config.toml
num_hidden_layers = 15
vocab_size = 512
hidden_act = "gelu"
norm = "rmsnorm"
attn_scale = 0.22
init_std_o = 0.0
learning_rate = 0.00227
warmup_steps = 400
decay_fraction = 0.573
batch_tokens = [8192, 16384, 24576]
doc_mask = true
max_steps = 5243
Each number is 128 + 24 x the weight over the matrix's rms, rounded and kept within 0 to 255. Layers, rows and columns count from 0. Numbers have three digits each.

# k: layer 7 attention key, 32x128, rms 0.127, rows 31, columns 0-127
# v: layer 7 attention value, 32x128, rms 0.123, rows 0-20, columns 0-127
# o: layer 7 attention output (transposed), 128x128, rms 0.173, rows 0-20,32-52,64-84,96-115, columns 0-127
k31:110142139126099144110073126128124135149165129142085120151108157145140128162146133110128184153124132147104150109115129111124137103141135156128092163116130159119126105143150101102143114119117126157090156153137148155136147130145106137084137150086092111119146124103162129096156116095146152145157110127133124148134145114148129130128143110128116122111110095111087115124177144146129119083113
v0:109125125105110128144107144098126141120160089136143116197152141127147133158131107125158143120129142085074143133106124101097136098116163131153110069135124113120138094098108116170196178121150128132141130110164065142129134162104106099115168148102102079162099185111146110140103157134180108120060132111105128112149147115122146137103119124085137099123177143110085113151123128170158093105092
o0:150137112164129109096126128155137128151139077092126087142109137160156092103136142112140120118163147099092108143170127106147110154122134080130120154104137187143152130163101123152083103147116118157131146083081161114123109132144121133125107090123120107113118079177118170114113116109113129152137165134139140116132114097124134122160175135135099123153109109093165186075157134058114108148121
o32:147141095142122113151136115117152131169144108145127116121143139063121126113083087188119118145103135131135100109125102149164125121138130125145135112132150099132108118149139145124151127127102107106093137127129134151122135153132124125140118148133129150104150112119116112102094156120124137143099132116110100100108128144132127162135115140164141123101120138142093113110108126146135127182148
o64:096137090147124081129101141134134143117143093118142119106146169083140129148140094119135131140150162115135142115076115111138117166160146144123117122140164167138146150187101160147125142137142101151113158087160136153103169154073104172151104122116156174113132126124176142137086154107152174142123128123127159098083126121124115115058146136106108137127117134085112171127107093123114142125110
o96:087143107126124116117101136129114133152157088122125149124166188094133157128165104128134119163135133123127145138109121087114129116129159152120101130127146167125140155156114144145134162102156127149106184116116112141147139192106140149131118110125162132105131147106136141131065139121157167153112153107136148144074137133135085105107138138100129122114134121096090185129112106152124146116092
v1:124133081144145126115135113163134135180123147115129143143130119127137135148098139127120124139165117134125114112138053070132122137151090148144168119119118144106060109154145122110155123119122142110117112169091139158106180115167140109145116100138126150145110116118143152152140147140104130137129147189133143161118125116142130130126154136119129121133122157110125148104116148120127151132151
o1:114139130125132128154133151087111145099121152149108135110157132085132120136113105119110112096155111128179156147072086180122096118125120138148135117141086101138155106138150144095143124136128151124093117137164140157126113142111093121133168154149120101124107184122119121138113115132135134114133114137157122132097089127110094141085119131125179116105108131119114088144091118124119167127157
o33:136082168121118136098110141129136122113107129107140110131135143164148123182144164069154155083152109125107129137134131100076094140124128145105150118110148190116121109150151161118146159107149119106122127137111132112141146136113107125133190143140134075148108158133147158159160150149138165130179139163178159132104150114117114089133119158121138126157150100126168123127165094082118108108102
o65:125093148124136145146132153131164143129111173111121144124135122166148136133171132107137117099140122115141132150159107135126117085076072118156138137102088150105133109151151071123156109079123187120089104126097104127137122107152128098159154106114088077123129121139094119118145087142114102139112154123118155145119137088118100143147116136121144116134143128100130128132133143117150110121169
o97:143076136110116133127125110134174135116075167111129117114125133146115139149127142124128131111150139118104120123195105155125115126106093128149167116107098149106137092158144090125176121117112130122091104126114151139110172083122142099160155114111121109135144132157106121136176122152117111126120175189125129115127130118096105119146108163146141135148140135084114107102113135130108119098180
v2:102082098147134093128124088099106160150106087165137090062106113092131133116183134153096110133105169125123161130100071119143176148102165135130150161101144134110138132064176134189134127148109121110073111108082172117139195120119072101136131142089153183139151122169123139148151163140138123124148139180146099126092100117119116108125123131120133139143147168099115172122137122147110142115154
o2:138152160100099110123130133118132108163140116148130112108092109144105147122106122109143155139141119116116123143140136132112139105122136128136171123139100118148147129084122112143144113150118154126122103113132126113128100145147129120134133125137161114105106112130108140116192108122127136112116136134111118117118129141147106111179131136121098142116142131141124155121126133120144103143131
o34:124138158135106077140135132153093104126128127113160129143125125136144128139117150132118137127131135102144137146148130126121120151113134138117154113123140163112133117081126148155139132134131129132149139115123145110147147141130107095142125120135114111149119143139121133120163129097110137145142119149121135120126104117113125133142139140131116119139127132111118127117121150109173117138113
o66:122139127144107110133116121124117147170107108140126128099107119127112131107105139125143136140117120138133121117163121130114131129149137111133126099119136097119129136071130146133128111139124114113115115137082140176143138120146119100148146120138114145129148105159125133120181157104139138132107113123104117119106131136117130113133117137104089126116145118115116140130150117148124112154123
o98:146104131159154112139111114133094148149087103158130148117114129123120121145118135178134127152128119113127124130173116119099123156148119148095137101120157150100120100051135164137133135138139124109113130127108142135131150131129107084136148134157099134134152116162141133114164133104114132107144093159139130113103140109083120111114123157140098118099131110111125156123144107144133121136137
v3:068148099118141141136132097144117169150110114145129143111112119124127142158143123142103137125141168136191132088146112144125136158076095123130149117102114116134111126121154141119108144119152131130122099108085112151181122102164106146136121127159115165092164141145120106119113160124152160133151144103154110137162104142131155097099090105096151130148147160064148107113123139140137133132146
o3:149130155122102131145141113148152114167136136143129072131114149128152148124127167104136169095125096148090130195143127121111129110160175144133162089146144101146170127063115145146142123181144095112169100131199115088121112126134087166127092145097151066128120140158110122140168115140143154133096135108093088124124150123150096152160153178104095112134142161107121152110145145099144149125144
o35:156127153150103109137139113160111150116142107126119139161141139143146136155157159107112150112127105079145092161133109089142120133123119129121130132129119145089132103115160139160114144113109122118127126116108137102143136125129106094123111122126112081149113131112124125121125140097117120147175140134170114111091124121132117132116118158118126102154130145097135146140152137118151103123092
o67:117082094199136209147104130098140159134040127152132156101136146111105140094109144160131151073131100152119092169200091124087120130126086114146103082108148131114108080090108155125115112143122123117112107153059089133176139068140103098181100179120099139137146070156124104112166167128130128169106078114069138108107107096095128120087118118106116136136157150075138083148150179151123120139143
o99:103078149174109159131134115125137160104058143158134113104109136114131121127091115151110111120164147141082071123167099106130146154143075106164108098139135138131139093152120167125122117138132095163126124111096125135129095089120102102162102127136103135121149118144151125130147111129117127121129077148124147096088112086101153086074134124131121131126125133077153097120114133120105092130141
v4:129129117163146096142118155116127147126124108124137119100132116126135118127104129146133172123114121159142139163075103106095133112139091108138118134115118157118136136128131140195102150117151141140124143139126112135114129189139098144143095130114134118137122132104145112158104107147137119129145113135114094109117064122165144115120158110142123089128143179092135190121090085124116143147152
o4:139135109111133129131074146124134116117129110125121105127092086131110144097137153102153156149129139093125119137130132129116118135112149117138149138098128132129144139145129124138140156136139127142111134124134135084112100142163146141116137127119158142131127090164122143133119149104139118113127128141146122131126137139139091093147142141118099129141136105117134185134101134116129144123122
o36:101138104108155189144155106132159152119145145124137099130125123113101127151126137151109139129137135109127120148128106121135136106096125081120163125110127103112103104195094125112113132111112091137105119117087109116149130122143123092147119119133122125135111131111133101137124136115103105140109131134129093108131126133166115119142094109112136145142137133144159142140083143134121118135140
o68:116144145173108080151116136148144143136131122110107122119100105112116087122113173119150144161154112107138113140139119135124120141136140115116116124126162123135168119182130105144139160136157103102091126136093151103136127143136135142143137147147109133130130096149171144170086173111132137093106110131140139141122115114118113105093091129096111110144123106091125165140113068101116128126142
o100:082197160168085090153134150135177129141158136060142154103093134100116106175128149133174106129171094135124108146132092114109108144146141132151138117176118168109132113205135127153150145133139133105084106109099140120139108180118140127106156132157096148143115127134163152122074140152121169074119075138095121109136124101138092126091129100086121129131123101141134177123096097154082154136173
v5:120109135145137143168124131058128166150171099135139160080138187116144071115147134108170097148095149057097122118083133123154130105134147156132157124143116119155102136145097119124150096127173107138145109165136106137127184100130147089168127115117108141056177140092158113183115120166117161145097112087045076167094092097146085131055144146119142090134135173175119133111093145145095113116142
o5:130119129122129118123128106136111129174140115145091084162144151141146115105185107103146172126091161104175117144143155100116105115151104106113142167129120175157140089072112127125096111113108166141086136136115158105099119111182086107109147142133179090156121074139104117107115131100134113180153159136160148107150106093142149093173118131136121138116144101076187163118166146080105147143128
o37:132114111133167158152161105158156103119142154102156138154160115111143109141129167089141101131149122095133126095120123119169117155140116125130209108156138188090120150163129205146163139074139141070125145134098163113098162157155143073149090079154128121084147130093156098138166137142102123154149094133115163125120095106144189122153095143126181173138149139125141118094131102111165116147084
o69:137142079175185098175084119124097161138129107162063113129181155063135140142137119178137126127076133114152169132113121126169075134159149131144091097138169066137084127131115181147115109115112110130090140148153139143106174130105086114121154135122157138187181148113159069127098104099163125153142112126075144077118083132137135143102127128093145127119123148114159147140137121127130137128137
o101:091158112147132103142088154131100151093152115118098121136124151016136143157103177133139101185149115119113152129146127097180123114102138106141162106101129068107103153190116152165123110104124111181094177125133153144157127164119166073135157095145149126162119158111133105186124096132145124182122183131100097138103079120175114119100128128090133097154157167143116155090092130110173114130104
v6:131156132145115149114158125095129132141119124107126102113132151121129071172125132127142133114103157112136139124119180127083141082087103148158123129136133075091139116117156133131158111127050151113127158119141115112098174128145169067124119049125158142142138110135127110174147130142111146129143108134110140169136158117134137146187119193114158146139105129136136154154158133133103115095109
o6:137163157102074101122147139147140074092159169150155141098153103104141084189127115104091107128150130198154152126139112100123140108135078164130077147107086142133154153167114121092136103106130161135139138121120141197118130170091153066134169160114133131108071149119102143153155123141101143127149078168112169091129062174156132088077101117116130132091138143154089048134148078131131110115128
o38:127137155142148122135145139096085137154090153108130139107121126108120115168118102141099163138140137115160141120126138118162152133113151157108117129107144118148136116094124208135106127130139108129069127142103153094159138175140112115142135103138171154130120129152152128130121144110162184138118094136162148130087157133112116132057087098133144115122106132130105123163112114135112134122151
o70:140157110080115119110151118086138123141140155125128104114151100131131111141138144126108138098098145160141138138111161084133124062089139184154122133118113091096139141141124124133117102143100129169130157092137159122131127132139126078100131073142163103107095140114108158128156137104116111154135112151150126151136134174186165140139117167153159124104087136166114097148114167142162094117108
o102:144120114142158097121152121126092148118133193141115117108174115139140151107135108125115122126105126140160143133127151071112128094084124110128138147103124110096118137089177119125120112157152145154131147129153151090125139094159143074142139080149142098147108143130136132111157160079147146191176156123119135171152139136144171163164105142157160136112124139153118101157109160127184126113117
v7:168133170123165142145123117131139119115116100134112172147114148111148136141111153103104165113128177120130158138147151123146128137121066118154128161121150121108119102117117089129129127118098128173100117079133181121097155098106081068135140126139146107191122129147130146152112129131156101129153117125132148153129134112130133146114099165102121124153076124097113107095090140181061125124188
o7:094155118091148113143150165125159093140150144184160064130111127113126078127115132118129114178153111137166147194120099093089136146166141126167118119155092148100129156147093141149103126155124142134140116073160092117063120113076135119163152143101110146101134156137134137143153113121047158172133113141110091119125100148113118134125173132123137109079133102157140121095090144088159104170046
o39:137124119093137147109145088151103163103129121125122115139142112114105151162116088159122152156132147114119154130122094125138138134094123116104125155135145113138111137090109142134130093143117129156139108124089121139113099156141158137127078122174103133106156120100120114142109107093092148115111079106130156137132115135112141114152137151148098157161137129144109136149145139126136100154113
o71:130147172131102104133132174132127147174143121139122161159159175154145110139145125146083089113120160150181102149108131091095159127115148142096074126101113110126138176136119102102101143156083125132089116065107154113106138082127046101118156103124151114104118143125144096132120155140111183125104097143179118156087155188132139144067100179124144118084078134136098104159100107164121108138137
o103:139144125127132135149111166153122176131116113142094162096154172106155120140121130127103107120152163151165107133130148107109171108120126159126122134103117122126107156121124073108118152142100111120136095055096158109137143113133048113125140110087143140118118109128119141123114116167134140098110095161164123117115135163111102168102087224139150118082076142111098125105105120151095123118142
v8:100166147114110109149134114121127141115134119125118148170122146134097090126120148165119094127141145131157122099154115149123148117077129107117157135128138130096127141145142141126135123089147140137130139127108147120166133106129157121121110116171162135107144125154147154146127172146141127129146129108179137150109086112121160102114122131154136136144121146140100153134110157163071140106132
o8:133124130136131131111140102144181108127146142155175032156078117115135127153156129140143143140153087154088125188121113084099149126190184152144139098149131123149156167130114166151151112182109123145146115100167080118125128103096077146114117177091112135108133138177144139135180103124096161122126129125095054113136175132131111087169125163104145127119148131138171150126144139122166139150089
o40:152119120119167140116146080152123161111144126115134137174156126152132151177123130157111194113140138069124119123146116094126137103095107140090148138121168122117092093082142159132116124117139120115094121104109148140165143094174140094119081122160130092144122118123158119130133131124123142139143115150195132114082163098134141137129088136138102137166143147133111135151147133091148115106111
o72:106119141092114152089114089121131137125116136136135177137117151146117061109087186130133132089119075120139120136170150134108163151126123124098130120123153119129072109156126150129112123148126123103128093130110107129173164096148091097160102167146131123097145123157161093132157130135130167137124094139130110120133142125099129093128082115085143125145120160125134122131110148162086133114157
o104:097150120090120177083130120104142154101111134132119140140134180148142090120060139139129134095145096107145151098174139119105156146148128094106120167137145136150081108134152159104110134127131102130150110080130120163128127131158100084160093142146155130079159153149174092127144091130141156137136075135123129089125121123110146107119109104088102136099113132101120145161127143147084100118176
v9:149110131141120132107159143121112124120123127134089159165152144099100138134117127127151147137113138079149122099082143160119136129094121095112106116118162142184118120085155154095101161100153144120137132141136097158129109094118149107133145137103126109082205124139142129082131118153152125121156143101158129168093098132128141119135104070175075115156127120122108163156099146151127170138151
o9:133123135157156103136133132167168108176105126152167055137065178124129161133138107181145157119152112123101144157153104090114119147135151128122109159160127140137133152106097136175106109169141140113127113087107094097103152172153100156128094170118103140148147106126141115114182099088079167126103111118123097129117138097111151108184133103112116120103124128138173140131171136110136119145145
o41:125141138130122123144128152138087137153138112109121118127106137124132148150120115153130119145124137121129123114131107118138139111121134134143119124150116100131124113075107143144144143119110129131116132138111129146128116137149133122133075114154141127113113085114137102144124120107125149119106126112148124127142112127124141134140120123120118128139147137127102113144107138125138116114139
o73:144137176134125101144131151160107102145112126156127145149134175141106104144094119154135117092143114124108105116151132121130144136136131110094114121130139124153093128091153137107110143140131122096095129130121115085132157165164069107103135160140140110136173124106149107116159120119114129114140090100150097121080146100104133125160137108136105106089105125128130121131148125135101172131167
o105:126113145139149133136109148131082149145123072129125135128137149127110108162103114120130125110139121124119105086129124142148108111128132112117111121158142134149116133077128156112108152109114092099119132122126123150132107155145114129099100148147089109119160103117132090112124098130110152111160092121155102120106121122121143143151133105126106121109102097140118136116133126127142155147155
v10:115115131120140143087135114114120143131164111087093135132131143114100120166132136095168152128119133150104123146091181110166146105087049123132080163152107068175118129106163105114102102150089121135085133119119122136111098101142138172115127172115096193114150153119118123093132155090160116135109141077110110129157179147128133158126093111126120176105178120106146133130147130124084132130120
o10:110137143141163095154128109128073177127116145121115174056124188112173115170117128158101103102106129136154100100139086187141130108140130129131145137112142120074100090144095121121161130073136138097115101142132114162165179133117115160159147142141141104122118179102149086135095110172091119139142113150109110129145108141092128156067117092106171100115124176126089094145132120130125073120178
o42:136138146134109100129142148144116141127143117164110122134125133127136102097100119158134125131127128127153112142136119132156121148145123145151123109126119137129144129149136129127128145129123132132110130155124119115137097152109103146104111112143172141136119133122147126125082144086132132149137121109127128128114136139121121133102118096125175103105112139096118158118127133149122120136123
o74:137138111152182162163113133098109172131087096132135115140128121106140170134155086152115141135121174128126091134076134137130092081139120113126140134147121091111125142150117129130135113122099151173080144085147111118094125110119154140104085119136159170140099129107135116149119125137153141145113141129176095133125146167137151142090144130170120135103135128127109105157131147152153128130121
o106:148092134151142143147130132132113188120113126154142125110119106131104118111143133155113133143136179122089104119086131129134115094170061125137112132127096072117118153162103126124130103155123120145121150109162125111090082093083116146116115101134121156159105130101128167138131131100144128155135133098128152113146149166167149160065146141186129095136119096125131100121151145118119137119074
v11:119160161139138131114126144147132095142151104107098141122108138123077120139091132084155149126155136147163103120115151149129142122098085136137139149165121115151113121156108111110164156092118147158119161136120154130116078117148132143129087164116133165113108125138119101133118171138124176118139126128103112129143150163141125120133135112149178140140120120103142114139078167125175155127106
o11:067122127121158131117138145146139113069142143112179151118167147101156111138148152185075097139104120150120100110099104134109111122175147129147120129091141093079068105157125148091155159113122092110153113138126087126115155069088120108137148156132120128158167159075145074143096151147095143123176070133108122124128175131110152154070125130112158114106100133146127128141102146175124128119116
o43:108087139136160155109137129126144157141132100157110122097103118105131145140173107165106160157129109129134108126132109102139141098123106123147108116128096073116128113136121123129126114120102116127092116165122109161116099133143126110142102143118133154112141104130129114132132175128123108130127137137162096134103176131121123089128091129133138093105140133137116142143120148145097135093162
o75:126131163126145131112156154140139116147135128122097172160123100132103119103122140128097146121148156164101113127116123126138172100143129126099112131111131124113098106195152094129130128126140144163089112130090131077119104084144116130137117145113152130141094154075146088148109147146099169136116137109168133156143161183141131152117119170143139112141105151130127089160062165161149109081138
o107:107137139104123139120135143124146165113170121119099143156088120124109103094140142112103149108122149159135141079091108140151193108148135126142071143129094133129124165143155111125126148117135151170085134143086120120157080063141099140142127144100139111103097129079118098131115169126130153138116136075116142139164143185161150155110128127138155091134112123103110113139097168131136166116089
v12:114160170110133155104103150097125140145174141135078132105104137141094121127190119127139147133143128140184122113093118121146125095112138147107143136115156149153155130102105129108115100112128129134095151133142109131147128134157107119141125131093130124156129118101122103122123143130125181151172121117128106193107128142134088128138152145116103114144161132083136141165148119149159123132124
o12:121129119122151117119115136139140151155147134119145089102095156131160145088112169151110136144123109127110118138141152126108121133167140104164152128133136102096138121182094148140112133149124110109165095106129110089110133155136132155081123122115149106135122151148127121125103116149097154164140116112115109136135129164134150120132138130102123167125102143115153130101117158124118108140159
o44:147099097132182137157160091105158170158075117138106099123121146092146120112107136183094136121105125106160134127112069155151135144132137149139141134132158078101112124157089183168144106106105086124114108128096148167136152107143114092137092120138152130113115131131147111128122098130115120165087129150148101104111105161127145109115077109129147100099115137124085109115140120139153134128185
o76:129141108113166133131139129108106148186121131168094121107134120113097168116115119150116124153132140137123121107128109139171113128176119123154100086146165090137119144155142179117107122142116118143078149133134118113108130152107108118077147127127140183133137158104141135108123146122089145172125110112126125124132115181140122142121111116132144151125127130151151098113116147162156159136146
o108:155147156107133134109151119113108154190154126169126130133125129094107169110138118095133144113112152112117128137102109123153158146153110126162103076135150111142144145136158161121125132121152086129111166116120113129162108108111140115092136110137098146129137136103138145127146128160092148143144117137138117136140100153139096116130116130110149136120160114136123119085127155166164136127129
v13:160114154112142112098134140128137129170118142106087164188116133136077147149149139125147117116173116160115132114142106135130143112149091140112147117122141125142154130136129131092135110118116142119102149141134127147141138106134127114133134114134080112153160140128114135121145143149069146125139151145148126146157158132118124121152138124148145122148156121108138101134134121111136156130146
o13:087143119174145131143163140125124151123134158111160077076098157112165125111123137174106095123116103114139143123073098157132097172166154141157145105162126070117120115208080164130144151164121128097151095093122116117147152141091110158113124151153115098133110167129148117143089100136113157121127104105130097147107142127099154112095109100117149168099072149150115112093106139123134138141162
o45:153099114127167149116090129095157182142101088144101086112114139121137144150090096172145153107123120149150141120114091129127131125139158163128105159126141088129129126149090164132129114101090109121098092111125133159140128125144114140132129132146129129122092121128158138143122117123130153140075148123151084118117133144131107106127113112153127104104133129149113118126165105138102132104191
o77:138134141099144149120148138127129129130105162156111116140130137169106144141138142109140110132149113126130113087124123141169153129141097129126117130117127111148122157175126130101151131117116148117095125114131124084125137129134118128104158120141127109132141140108107138106139103120081149177118139121182111158123122145140099155175119108149132134117129144147144108099147160124120197122162
o109:187089141065131192104107131100142165110110125142122103143149173142126129114102169090129160110127108096114112110135131189141150123141111116148113156110121113143128135123111125096135139105130089101114110108122125116133158082134128111149145118120090089172148119111126135132162103135095145156141163126161128140141106125135107147164103133115094135125148141127115104105147151132127153105140
v14:168154136132140140144112113162119144133104158156149173124078119121112161083130100092157161132100133098131140121167135107083163149111155118146072117139166133157125116109141102123160151123156141133108139117144080074131143118118118136114171137129032102073129124135140122123142107102137074121058127130117153119133123092141154139147133105103137135134128068140135127129101160108139114179094
o14:125096117133123130142154128143145091175125120127103137127124125114097131170124085150133173175125156104083134148160109162107153107117118120075155136159132110148136139096127119132087140140116099137130128110093181136091139161129131146121111149149132129166111138126160171161135092172123139149105175126128090132153112103174104144172174141119086146175130144141112115067123060091161120102120
o46:115151119145103096135110153132114090155164104128114168125122102090134099137115124138134076167141125109131120120117114123150143185156123137122132102143110134122165147118128120127117161129152172115194149131135136110097091159093158147140116093139103168161141150093094122144118150093131147116151129119087157120156063120128128151119188180143141160123118126114100094105077157134150155174105
o78:200142119153096125156120150083160115115140120118171138172087135152145157125156054141121147162103127128125120114090154134097107095107129151121124147127125162138156155105126135125146141156121115163109144072127184148145149155115143174102111115125140105093141132128129150086128136141141115096155132138085109120094109081186136156150176173129102156165126136093151127130146115118178127151099
o110:179107090138150146158074105091097163149130092144111141151136086146178139114157084142107138119088123153123116107080144103087115111111144164109076168152134168142161120084148116145101165137120111151084142108103122066141160112155105145111103136131107073088115107117125119123096119095148166117113142102103131147075155123172114143119144134144115125140146151090132167157153136133178147141057
v15:141161141116148112137149138106095119148138147095131184129126153128128166084104124095161076115141169124140105102083112097073157077136094159134115111124143145160075134143197106106164174132121155138195147113118156127142124096098140124125130122164150140173166141117139104138129102133131126129121137144126134171101136120126105133121120096131130125132128143113115170128147158135159147118124
o15:115094107175184156142123129184165132137106096169151074143106164126127140128150114161109115145165126135154129137120103136136085147182126103134126163159106116147155127127107171103086109165098117104090149106079113129093146130171107141136140171126091130137142118134112135097139128082105160149122108134132091127082115111095131157144160137143105103090124113118193149135140147130135161151150
o47:104144124145095163153124094090095151163161137113123112107102153126124128166145115106154134112126141120126121090091103097134121120128119134108123106130156110132133147103131141121129118120087122099117124121119117154120137153141144110136121088134153115116136082110176118126129132143126142168112133101134100136139147104150128103118110132146113147105185133136089157133148078150114101109146
o79:127125169179124099147143154188099110138158161145108189135149153135107092151153104118107067104161143159116153101110114140131164146150128130074113140100135148145124137103147110106107135129139132105084151125082152110127130095127069164101177138088109068131161164128140124100116129141105113127103113091116124129085162121119092133154140150139114089081164121114147124134113102122123163094192
o111:114146153139094124135140152130079159156157139111088157121146135141137108176155116093122131090136167146129178091129116122113137115115152143119127153114121180122150185116110099142111155096141128133106129111108132138127153121136107131111159152085137070135146104109152101117122103151109119169096136101108114135121155097170101122143116121138141130106174114108104143114121098144121149115139
v16:088137147076135135120115140096117122136163159162131129130136118120131099124155134141087121118129102118151163160121163129152146115095115104083115133116137137136158125097142110126083147133133110109141140096148103119122158152095123106106140145160145082130133135144107129133118127126145124132161151100177100119124128147107150147118125111135135142133135111145105195117101148136097138090101
o16:153107094139148152113105150129164127166124112137160088130059149160135180121115106150136154145153108139074148145169121088139141145136154116173139120157127154105143153129095149187116143143119134125133106063119067103124110140142135152140103153095113144130105097177137153104149087120089170151100134136110072144121138134146116122196134127125072147152155140131162156102134139117125101162115
o48:116154085130155137173150100115134158133098129134119108148135135107123154118123121198105143126100129128132116105124114149154132115121126110115124131142138095127125128089093136155134122135105109135144129125138141173129147112150131121125072122141143153103121125139127110117100106109101126150084125130114089115122126138157152158147122098141108121142128133102072106138133166122150119159153
o80:102145119120114148103114109136103110163145096135144152128098140112127142123111117153113112146126102149160150116155143105135118155181161115123131109130122106151138156114136136118086157161126116100140160124145113129143129144108082153093141141139143136110158157137151155115123176136138138125094136131166126112103114145115108134130110122126104139137106131158118102133099100166073170131118
o112:098149159117148182100125131116101137167148096125149169133119119130144158116125134178149149116136104136151138138145139075122124146157152135101135113135165098171114114090124125139104156131121124079156158133152115144151084188113101126107099119139135120096149148137167150141109138127140159109122100104184149128114134123144095126133107130119100115118110109157129132155099099144129143126125
v17:121137117082114114131131122114122155101093141135150131128115144122134113139117147121117107151147130137110123118164102084093138171126094138077136108120126176115135125131155123106136127132123142141154113129130088133134102117125133135155162111132122143063147106122148134130140095125137137147128133130095175119144156085146143133121130099129130116140146117092165123111143107121078125154145
o17:157143106110133153139124095098108153196124138163099117172107136137118146149096102098134156138124144095137160174096127146120116080135152149078164129140115108165186147076144137159115107170146145124099150120125177099142144177147085145088136149160143082126110158125133120140151120131131111117095171126167110150113103127133095144165162154132134154138142158119117123106143113110141165136151
o49:147157129148098086128105128153133101102133119123143126147137129144145121148153166088151125100132126126112115152121165104101120122131133151094157143124097166115137140123145109125117143140140135101138116106143139100138094129094133112069177107134145080131107145107139149135118134149143130109158136141169152103130129104139139156121152146141142185150149118132138145119121093096135142123081
o81:127110102125130149123119124088123151083111145130179149130144135148158117146141119086166123116145117078121119141112149149116108099091074112147139130132105143109126114091114128132156097139137133127150117110100118149157130129124169137169161132159083144131152118152088109127171114131153119127119101121055139132107107095123118123129139081110127145140186126108130128105155178101139114151130
o113:127074126154111118106124086119129132101087131166134130099144136140138133172114127116164117128182160096077112126133155147117107104113063123161134127120135158123113111118146130118129108139088109153126133122106105131105147106113139118151162137145085149128166133174123137133163104125144133126129131139100098128085130095142102123097125083133105127144167142108134133095140156091127136145151
v18:176146111106138178114115147157136138129093137141106114073100115123132155140180109111159166115147137138116158142113145075140151136138119136142151146128107060165123132124091123129124130109108112133120134136101143131103114166112095157127118120098149078117102133131096135176126112118150097114087137161112119070149137156162094160130135101141070148096143122129103104070099126117161124135122
o18:137111154143115104128107168128118150099123112103111184084169152107153129086127149148096110071082121134164102057127137169131093169109076100151132106095121138089074035144142127098131153062130100099152084133123121147123161143115169105153091089130135121151132086100115085119060149133172143121156092097133160126116112165128192149059090083129139110108128148126107134131087141140082103120178
o50:105149127132090103152148137147143112091098117111136135081103135078183134099130117130086117108086125142117127101140152129115104151151086127184105123121112117137142145192109125148133108136133118131139111132130121147097131114094100104146130123113097169111132130162102124115153116105149104092139140106089135140150084114132185089115140115122137132132126146122135110120122150103127127151118
o82:142136136134145154144132165136139128158129113120135113141107062113102181090137085148097130118122153145140156124120105125122095132168161116153127138138072131115177103186141119146155150084102152127135123128144111097093086181113154156128095082130141123132087127089090157139097148119124154138132136088136153127171139145169144181116133140149099138123145115155117118103086104125177071158134
o114:172122099130129146169106106125109161185110119149118118135083052087077124147179110138098162111106139127131147130107104090128141135151145165146110115116113112149172141165120134160140116132071177108078124188153112094109132149149137144152176108128120098125080115088105186126143185108144162100103139104171156132170128143135106178141137187146118144137145138144136115117069103137155095123127
v19:127104147102124116109163132222111123104096160113136148142162107130153130181087118151089144128132155123114130134156075157094102138109119127140137118095111099128144098115101135080152159132095150121142090130126111141160082151158073144094140131168158147144119126150140141098130113144159155089130147121183168106105187137140141102113067155083144095151092137137149109118102097111138128102165
o19:131153155141099126111148123154162112158165135147148109164092109149111139122110164107117134123144121125110133161134138091136129125127152121121114132114128118127133160084125113140114128185118095114135133126137144105118121116140116129112093109115102126107143106163087117133196138087124148107116102142119121129099170091109125140154158154116119106140119106150166182146138166112116140158123
o51:128137146141105118132096151128098117130127133135128126108122122139111150134166115112129134118129141130115134144138138133111125116118140108131120147134117105146133123067125094104117132146118121141122099105129117149134108160120125153119148130108098120127130108125122133137107115137128123100128120115141098113119133131115114126150158138120102122136133119138145168167114146127111113123134
o83:106114180149092122124127156153127122123128148153139159127148176149109105147120134113133135120173149138105118145164105125103175155129087106102099127108130133125144139048114102121106139146139104117144099153099122158159108102155129166144139170122098145114132102166101117141159146103128134116107099134110131113098143115074123105103144119124139116124147129120120122140147149123085116143160
o115:099113173135134136123114135143108114108118133131131125123166154161138109166135103097134127135160149119117136117154108137123135135118118128123146131108128154125141125059101106114115152103124145142132083150089134172147115094131116145143144156124124116125125088143112106118127115115120115108139108165158142118102131108067145099138131109123126153133118144128113118141131115104117137125141
v20:113155133099125161202133126096135090116083139123153196079108150130128126119177110137144109144118171090135137142126133108178138188144121165096141124133124087116133131111086113065117100125133120115099136149125127095085110162107111108150140140116138187150156164090130163155148158134113099126115123123121122092107130126140120109087132176127157106128123139147145100124119091153143083167158
o20:108106172105140109096144126135112109173201140098116130094125134139127081121101126103131179141113129110128099131125166124101150108135141095065183135112147072091109094066133095166151180141135083130128091143137116079143107100118106148068101056075148093161119082114141099129091105169132105201154117124129128159146186118115097123152118144094132177148147114123121168114098128056100131128124
o52:136132115126158139119135109144158073128130179101159149136132133140135115095093150110133089123119117116120108120128138152137109162116146116117143135135148134130093157117133114119161117117165178116163131107123120105093151162116140133117121098137093094114156165118118108110142113154112144111146097132092159155134117132116144125181174143123149144091114100115144132115157118117176154107113
o84:103121101122127145196133158085113135120117122174116100111120118117108136132137111175083173183082155142123125126106106144135134120132113128129084141117130021181131144054150169153132139144110119131130116135121135152141105121121141121146131089116110190186149130125105079101136130095156151204169086109097109142107123193115115146102121119095094143135156124115130085104146168120138128189113